Weights of a small GPT-style language model, trained from scratch on English Wikipedia.
Size: width 128, 2.3M parameters.
Training: a variant of SOAP for these matrices, 120M tokens, 3657 steps.
Each number is 128 + 24 x the weight over its row's rms, rounded and kept within 0 to 255. Layers, rows and columns count from 0. Numbers have three digits each. The size before them is the row's rms in percent of the matrix's.

# down: layer 2 MLP down (transposed), 512x128, rms 0.131, rows 408-511, columns 0-31
# up: layer 2 MLP up, 512x128, rms 0.147, rows 409-511, columns 0-31
down408 096:115149111122122121158160115119131134139104125146138108086135123109161109111157101142123151132102
up409 104:103133143109142236119131111127123105138095136134093107121055127106099128133137121131092160094158
down409 100:127122164117129111092112134146103182181106142130122093105103116107096137120079164142104098138114
up410 091:119114149156154089133119125097125065104149147141185168103133130095118147142153072144119131143123
down410 099:161169092118158161167152122124096134158139168130159122102152115106154148149100130085202173141113
up411 109:099117102090135167117107093078121148089117115114113096153090168112142123112126135112112117179180
down411 117:157134108127171148085174123132127138142131099108160128132161131104111133129154143074147094147132
up412 104:123168112135132104121174118117163144147168127122148137115110084137107098097133125134150107144142
down412 092:145150121119114084195170139122140116130126112141150178158128105111161127151103148146127131101120
up413 104:145133108144106146142148147162131137115082156106127117139160128155133125146115111120092129136109
down413 097:104141111107133113176151145154144109137127139119078148092101133173109073159098112150114129126085
up414 114:095106154083154127122131138125050143122098143110104127123153168159079119114121134146069137112129
down414 106:093130148109163135145101108147117130128112089131088129141151131131159117124176168139112145142132
up415 085:138129111175142104141117088107078110150101110121101132113141123109116134127135140117155151125134
down415 098:120117177114126160109126148182103149131143164178101138126110098149133123183147152132127123119131
up416 103:117157153109100138105149105134135140119161171176153135141168098156128157105131172092129138171126
down416 100:118132155157147121113141166116111102096123136109102120099104100099112168101163106149141093085110
up417 107:097105126141187123160108088133155140148101114094096160129097102126111140076161137121157158079128
down417 097:121150151090148117124164175098094173180081133139113159097115083138125094114146161104138120112128
up418 074:115141125157123100110106134145145131106122119147155137115164184124103127115136106128176150105117
down418 074:108108095156106112176126143151151146073099147108113112113143076120158148139107138106082150114108
up419 120:069105097122115089100171174117110128123104143169157154104120136109136112118121118108141120129112
down419 120:096171123080098102118152144123067148162110138132107156156119161178124115120140122123153137115128
up420 108:111112068134143117150134134134134115106093151135116155143125174150070166133145133146112143105147
down420 107:084107130149089123126112170158144152152116101172086135080107141138097132107103089098119152129126
up421 110:121111105111113117114121147160094091102132153095091144146147121151159103125149125097111120102097
down421 114:110136143158118133110166064144135119134194116127137187103122086114075099112122152079122124122138
up422 092:140170129124146113090098143095145147092132106112147101142101124133147144131149138128092088133135
down422 098:163122118139151114151090137137130150207137139115106169128098153131150105098112105132115129103112
up423 091:148164150141093162111149134186110098131092179120112078118114103138080183100156137170128187142119
down423 087:096190103133160096120110143169151102109117119102131159137104109118117127153146107136087146163141
up424 102:145071146141176096144100151152139139144109109123124130124155109115160090141124125126141138112137
down424 111:118108157138156121129137161131132130105162127124135114146131136115123122132123137122099153123160
up425 093:118104102146085161109110156166119122155146130143153173115065129132095098163119166141111138152128
down425 096:124087084109091127085108171136103119175129126142112124121128164113130137100143142126147137144077
up426 088:113111148103061131064099117120133129112134164148094128156148131141134125087121122161123113119116
down426 072:112160117133134146163093121163121189157091164131121123109136125099175118169133148110096158102150
up427 096:108145156110186138168129087148106128111150125120159165165140076138132136155125097088102104124093
down427 099:150121127049109116133097138116100136118151175130135106137114137145117153100109144113182114137132
up428 100:151098178118132119111145129072137154129139115142117131101144097113132135089136116140138111118159
down428 102:147149158092117186131099136171147102081129158110134127138111075093123094128144133119105104094095
up429 080:145108145119110142089106096119114119151097092156136112108136114086132163160051142083084109121107
down429 081:122122146140142129147133117136134144112149184113111145162156129139176130159129142157146141137130
up430 082:103068116096104147141111150128160157128148108105129125162159072140161139116111096131074120161101
down430 084:104118124124116140115118117114125124122106125139114175153141112147103141164105148130082093155150
up431 102:142059139130098115190126110121137131157134086126114122139160131139103100125168131189140111145090
down431 112:119181141095087106132103119135140148090131061118136120165119115107145105117144190116131093111102
up432 100:134146137124080143106116121076154129139149119109142103099148119137130091126135164129087142143146
down432 103:121114108088139085096115161102137110120121113164136132154131132159087116130117170135156121089106
up433 100:091108143113140189118138104127121186143101127113100127130096141148103119125125161140106105104124
down433 090:143150109158096058144153134106128113152091127142102144111106082119170099116138121110129161117125
up434 091:124124130143139181161115133135120142102134118148126112102137135138126112103131119141092151123061
down434 095:066146138148131151067132082140118155126142134101139121088155120124112071181115143151090130112147
up435 098:108132138142102086114160083093085123102080129083101143108151158166108068185152147099119104134135
down435 092:130101122134144102135125116102130162140140161154082122131126099119163177157118132103108130114138
up436 092:135130119132127118157126168137120140094149115113135136143129133118111140107106176103099095113113
down436 107:121099139121117119138115094114119113117091172110220155150134137127102159146149122181124133077152
up437 091:147111080138132114086122117143098120086124113125099167119130124109126139094141127114176126166130
down437 100:170138142129148106126151105116180139139133112147152120151133153166108141155135107124113073158120
up438 124:089086114150121093121146123118118126055131092130156107180162132136136143097115083151119155121135
down438 119:114144148164124119111124104139118123076085092180123100120131114108123102150084134133133127146164
up439 112:137148066148172144136176117083154123141093172126155139160151141086128177131089165107118132124142
down439 104:136140127119140108131109122140161119121115091171123124150130150103099116132111123165132122158140
up440 093:141120093100128130109138124121127115138102142104158132128116144130121100163150121128157128105154
down440 088:094115114147123114106157124137095130116134113113115142133109120117125104157179150089082137153109
up441 108:130133132133156117127114090183127132115177096164147112124145089113080151125134111137146137101103
down441 108:154163113123109115142133179114122144107148111133133137121160124122102144136095103112109139143109
up442 094:120102164104105156138114143145129126119164141155139113121133108105109077122162142106163140107105
down442 083:121128117084139129092145140123132115085116120155127151137133099111139101151117141109149078133105
up443 089:100130097129109136153143142101120092152127114155131124155119134113174112101140116131119135100128
down443 083:129125134107115133108108122139120171096090137147159144117122119090113115181121124127131138135116
up444 102:102156097120129136144138147153083164111118107150118118140129142125177132070113141109136147117115
down444 099:113099138140193135153193100097157138148094103135110134090107133159138151144110099134134158129129
up445 087:126090172127111150111141114127079171121104171126097088116107107147113149139112105110162095093132
down445 081:122070154060103109135152114138191099156156123109124168139144130127168157111103128145103124106123
up446 074:086062124137135126111123151118089130135091101164144121141153129139123118113120125148151126123141
down446 077:164182141152127126143141122151107134173180156130106167140157125141142106147146156105110103171096
up447 109:153135154092153095152116139139120141139148101136115171094113159126093116137147155121117125179121
down447 118:086119141145145144135095111118146070147143146094126145064131115091125119118125135140122158103129
up448 101:107172094128177100133143125140162124135113081154144130136144129161141133113111155137162166122123
down448 085:185119174104084148132100152155109179176142132134101115106125153121141142148171124097122114111093
up449 104:146115106121155143105133125147174113128129102125175132138140161141106129197160135161108099123152
down449 086:154147120118163087150104099109124131139163152123108155080128141148122120173134147106114157122102
up450 106:141148146162084104141114119155144107108108105112092077122106108125093156165131118089135118133138
down450 107:086116165141133131137152110147135140145122131115099127124119116080157125115116133154110121172124
up451 105:184108104095126103116155114183120112178111186133126135137151120146132132118100158107156119126120
down451 106:130138180142111131174147176103077155115116151119138144144111125184167122128144124131092152134135
up452 090:113148114092135122119145095196099128137109109150138115155141097158157149122133084128095121166129
down452 088:133118171146108106140116140115126159176127196129146131101105115150095119139122108150098114118119
up453 104:101181115114116077120078088130143147172134089130123136156085122156108107151106122118147099172109
down453 112:138143093149140105088137123144126130109178080135140130159127152157091142115084128112132141149149
up454 095:157115132140107131138054155159088123146099112130105092104133118160105137130153153125147112104111
down454 096:144148103097181160118107081128121128082093084131137161141124095120165125114141157078134120117125
up455 106:094152154098101138099124152123172120124122112109146134110150097126128129124129101107145094119096
down455 119:141127161128096147120117126140139157137084078152062127137133149131093096088122108135116112134160
up456 070:141140105189098125101095139107109158103119108132125109137107130120135169171104116141106141120148
down456 065:161118168120186126125139095138099165165098140158132149122163132109173100153125154135094118150112
up457 100:150131114092094154134152111114106131129105148099116136130165137131111114109109106145117126164148
down457 108:142126158154168124129182126105168097130153089108141152138135160135126130134105154121089122159139
up458 105:108107155154132096114164114160097137130119104137100133143124126147089145154158127101176137140129
down458 097:132101163126127139124145132122093148102104093140106145135111155110120150110132132195147095128143
up459 111:144099080150124139137140093147119093145119163115100114144098106195102103074086151123098130152109
down459 113:139128145100152081124134104102119130126129103169115135104077123138120103123152128133138138154111
up460 109:099137159157119118096159128118141097147125090136122053180126143112120062119148160108134137168186
down460 109:136158126113072108137166076163105169150128147122106141145150160163110139122130141100168106115126
up461 115:136109120162120129097113133079122160134096125120098130113137122139094119170105146100190146091127
down461 117:098119155107122139122119141143169149151070117106104141142115118131124132089136169115099119097100
up462 117:153104131097146100137123130127092146135106107095128124112178124082125084103113104103160146143168
down462 111:110121157184107150169112137138140128113114151121115146114092121132124108146140069118128112108114
up463 112:129106130130119141110117129088131157113124151113142124094160122152116146183169174165155148113140
down463 109:155148133130117141128165107114084116132108110125152102146138110114118125149140155111092117170160
up464 092:187113160105130134120104083118173116135121120175129113126123120141120157130114128133122103146081
down464 101:153115123118125097140160173150127177099147161134112116102116120126138172079129089135140126138107
up465 107:157110127109152114144085158122088079155129110141130111121157098135164121100135100119118108171146
down465 112:106111119126092128086093149142149158128101086111095172118117157132103116152095166113137140102130
up466 115:129146163101134160105154129078125162079158134102162121128128111170104128158178166172135107145117
down466 116:178123153155159151125138121157102143137096141146117080146107093126134147149139114144085146138145
up467 104:147107132142141118157128118120133198085159122143135159120097129123137169125118092137149129139114
down467 101:129101139158147099110126080144131112158141110125136092127150184117113118137109150108112131142125
up468 099:140096130097127150135092104115188163108160112129100122164110133098081106131098118134121139137113
down468 098:115114156104137142129120122143115099146170097132154082148135149091158099149121135169153103125115
up469 058:170139145137091165155107098145143154096147139134096169153127103151130145084104148100120156112119
down469 056:108143125096176094104095150136133152113118146126154109118119156110099133170142113134137114139172
up470 070:091132114132120121158157087141153141122183150102078152146108093164173140167135120098115141140136
down470 066:133127129126134112173140176087124114160087116103135136079144142103132170113131106155109131116109
up471 093:142084123133132161135142130084157094140110139103130105122090141169140129155116169110125122126197
down471 093:093129146115108111171129170150139115131138146148141158088126148154122133114123113136099105130105
up472 098:127112103119162084138141124127135166121116126088125104107124159154115084121143172147144125087161
down472 094:155138109110114120134113163106152122133104120132154131112117144144117150096148089163135117138154
up473 109:085122117073143162126134133121133147137120103145163085139107102157125116137163139154134094134140
down473 112:124130112179153132092133111116078137155125178103121186090135150162158146174119119150103097124104
up474 097:110125132103177130165137120158138081106157133148174145107119127125128107124137136107134131094132
down474 101:127156093132115119108096145181111115090150154109103104126144130099133152121112133088170150091116
up475 074:138155119105062170132124167136097099114099145106104157163156067095143137167128118086139075098104
down475 086:135141139138127138096094086092164126160137097125144125137115145143139167131115140097170153127148
up476 119:157113147153140114124115131184104125115074126165159117164153155131114102138105136052102062143125
down476 101:112137111097070142105169146131155151129145126148115107115148160096097111100117145186147149115110
up477 099:164121103149146150124116083160156106091154116124122116116136142134127112118142116150184166150097
down477 107:144142091135124115110124117115101140123100148096123095137124098097149146123095176142123098131140
up478 097:163136133142164148148093157110132145098122155106104178173135115133119134100155124119111105078118
down478 091:097130122143164128094120067114124142190136094137133131143124175150126087124135121164162140131154
up479 122:147135137181150116133137157104116110099155156080165129116132121159131143138125129151149144135145
down479 103:121145155149140126122149145139106100184093107190137128125088112121153107103162168135137113148136
up480 108:112120124119148117164156120150124082144088110121163098099144102113142119134113124149130127111116
down480 105:152119129109124106151104142131120146144118121172131145141137115085156080126113114157103129168140
up481 106:128116152181124154126162098147117105135165178100148125146164146143090122147131177146119117128158
down481 115:155141134144098087145085143107122119131101097150136076094104108097159155130139125156108143153129
up482 099:074091068066107104145119098178138113148114086116142169131094133105122139131114129130146124100138
down482 090:155132147147114167109139175088097113150133153152105136135152133163126124176114121136075135080122
up483 112:129164111124122162144149192109183115143096118096141118142116123125114078134065147137142084097109
down483 085:113126139120123099090140155178120099152121110138125127089125111110135115175132135112067119138097
up484 093:163127096132113100160150099139091144107125177127087152138119121141170123126123146093159172130078
down484 092:111116130118094124128156112100152130115132081103124089131127113095121149118084126129118123149106
up485 079:151114160121143151111149131108153138145149106133127163096140105102138132122150142137099139164161
down485 091:128104098140114144114101121146085126083127143120164065113091163125115126091127143097166092141113
up486 119:123111101162138092117114099164104082132118141123125128173110147105087108098149149155116125111148
down486 119:142107118140107167091161133115122120141137168150102112160137119117111097163096131110151156107119
up487 103:146138146107142116127106133159166145100136143147185156092092142138125152076140115151104154123141
down487 108:104112112165137102114124122129133117117102141113117139146093114101124161148121116068138157122144
up488 092:181114155115139180139150131053100142146099103086152140147110068103093109143144109164153111119107
down488 100:150098128134081165102134134128095108155159101154139127124081116159147161093129146147116132135122
up489 115:149080100149115119134103119109160150158083155136142126114189173150119150121133145147130138131110
down489 107:098158126124103162143095140137171099163087138139113139119153104151121146089121090096146132161135
up490 091:192125116080126139143158106107152114141118141126135133091148116125129123136116155127144104143148
down490 090:059152118131140115181117124139133142143146127110146121164146099127076113155116136119144163091164
up491 106:104124150171124097137129159111105100155123111122172140140128150118167120090097077150143157148122
down491 110:180145159143111132149135115124121144166128121092108139132153137147133146150147145105146138133125
up492 098:132138121143136136112169126113166136113127119138144124138119137135097119144111142118086108128112
down492 097:123139135116108108171126119112119088103130135121091121155082127191131134104139146141137097145145
up493 110:140098088165136102124081151096132130093133136147105121063112113118126115114139139072154184140136
down493 114:120130086130081118103116163134113078164087095159130134164114123149109134094158135165106168126119
up494 107:119175172119138161141136119144174106097151088132152154167106093157131100112104119144112129139174
down494 108:130157084153134160116150121101100126125050112135119162118130113119097096114121073125130123166099
up495 102:162170117110132163134148124146144152105134166101104153148086094075132148117119143123117143121157
down495 095:132155143141157116117122168158162138131089098138139108127150092147150104156131113105115132071129
up496 072:142139125124098100120141133141151152107139138105164114101153100109104140131173130100113144133134
down496 078:160103114152124170119143153119139119092173154131071151100085129145129131128173144047121100175156
up497 100:113158132135117155147161134096157130130135120143153117149154147163124119113145132125139143147082
down497 103:138130147125135141113128136089193118138137207093136072112135142114101134093131130156156116124121
up498 109:128115152145181146130141100121083080104125096102124126099123128158123115112102129121141160084118
down498 110:097073119145143133144151138148148106132157120087153143123150138142156117130118137155142211152134
up499 117:163149119094105125087130183080143111138129171095135106133103129138069154148118136122099121120153
down499 118:099108152099147120107155122131121103133134160166129106150115148142152153164157129128094090132105
up500 099:129156107116085105105180079140091126105129111099086132118125120127158118077132107166168137131139
down500 104:119171109106133129150113131120120129151133106145115137123167126136118155094121120120106121160104
up501 105:118118153150158118140115104109133104170139134078132114120116104181137137119121146109136129125121
down501 114:173128158124150086127164139143117114145168146107139111164108174075163139101132154085145133095116
up502 103:088119103135131076108109104152156136132116106156155137117135134141118124118137142114163100095142
down502 099:126133125116135132141151131149102140123104131103117130124109096116129116165129163117094109150147
up503 080:124067149152132119111134138141130127138096158044131120173109147157136144144114112116181146148152
down503 088:139124127130137161128157123109096133128117129166151148144111153142128088127082136123131123083136
up504 108:130103099125148150177126115139152153119164095142177123105140114160109121124096113112177111113104
down504 114:141140145111132115148097113135117189133114166109147146093107141175132093138169136115149100124121
up505 119:112144119088158122148145088122090146131146123138142127111116130085077087090169149097125078174121
down505 114:136136165137100157167132132141157143123137130150161145139132146108110126177152118122130145159114
up506 111:147148154113144140133136122106130101173112149080157113097109104153079132099091132104139170172126
down506 093:124154114132138120127126085122140118106124169112143123105128126119138127123145163151095140178139
up507 089:155113095123168092137115129116117104121109125125097081149132137111115167128136125126151125141096
down507 094:116112150166108128107102138170154134175169152143123142149118114145108108142097090138107131118117
up508 090:132092164127121119129095128104103115142104122136100145091156105139164143119176110086163143155126
down508 104:153107092136137140084115096137114174109090129128125100074090123116099122136118102163097122105124
up509 106:084114117118143078143149115122143112159083111135149104139145111094106119127149099182145119091128
down509 104:130165125120103116158117141125166175161122162141125113112120110184151162144100090098143090155130
up510 087:113148085140063130117119135147111137173112148119183097092127141118146123165141152123120104113108
down510 068:123148107121179114155105169155155111091094109132093137112132119098163128120129122105157140172126
up511 124:085128159169149105092140138149119104122090151088103091131108160104083153132110106136148118153125
down511 133:115148154129157174108159134141121100141130124094114122066120173134117141118093087133128135139171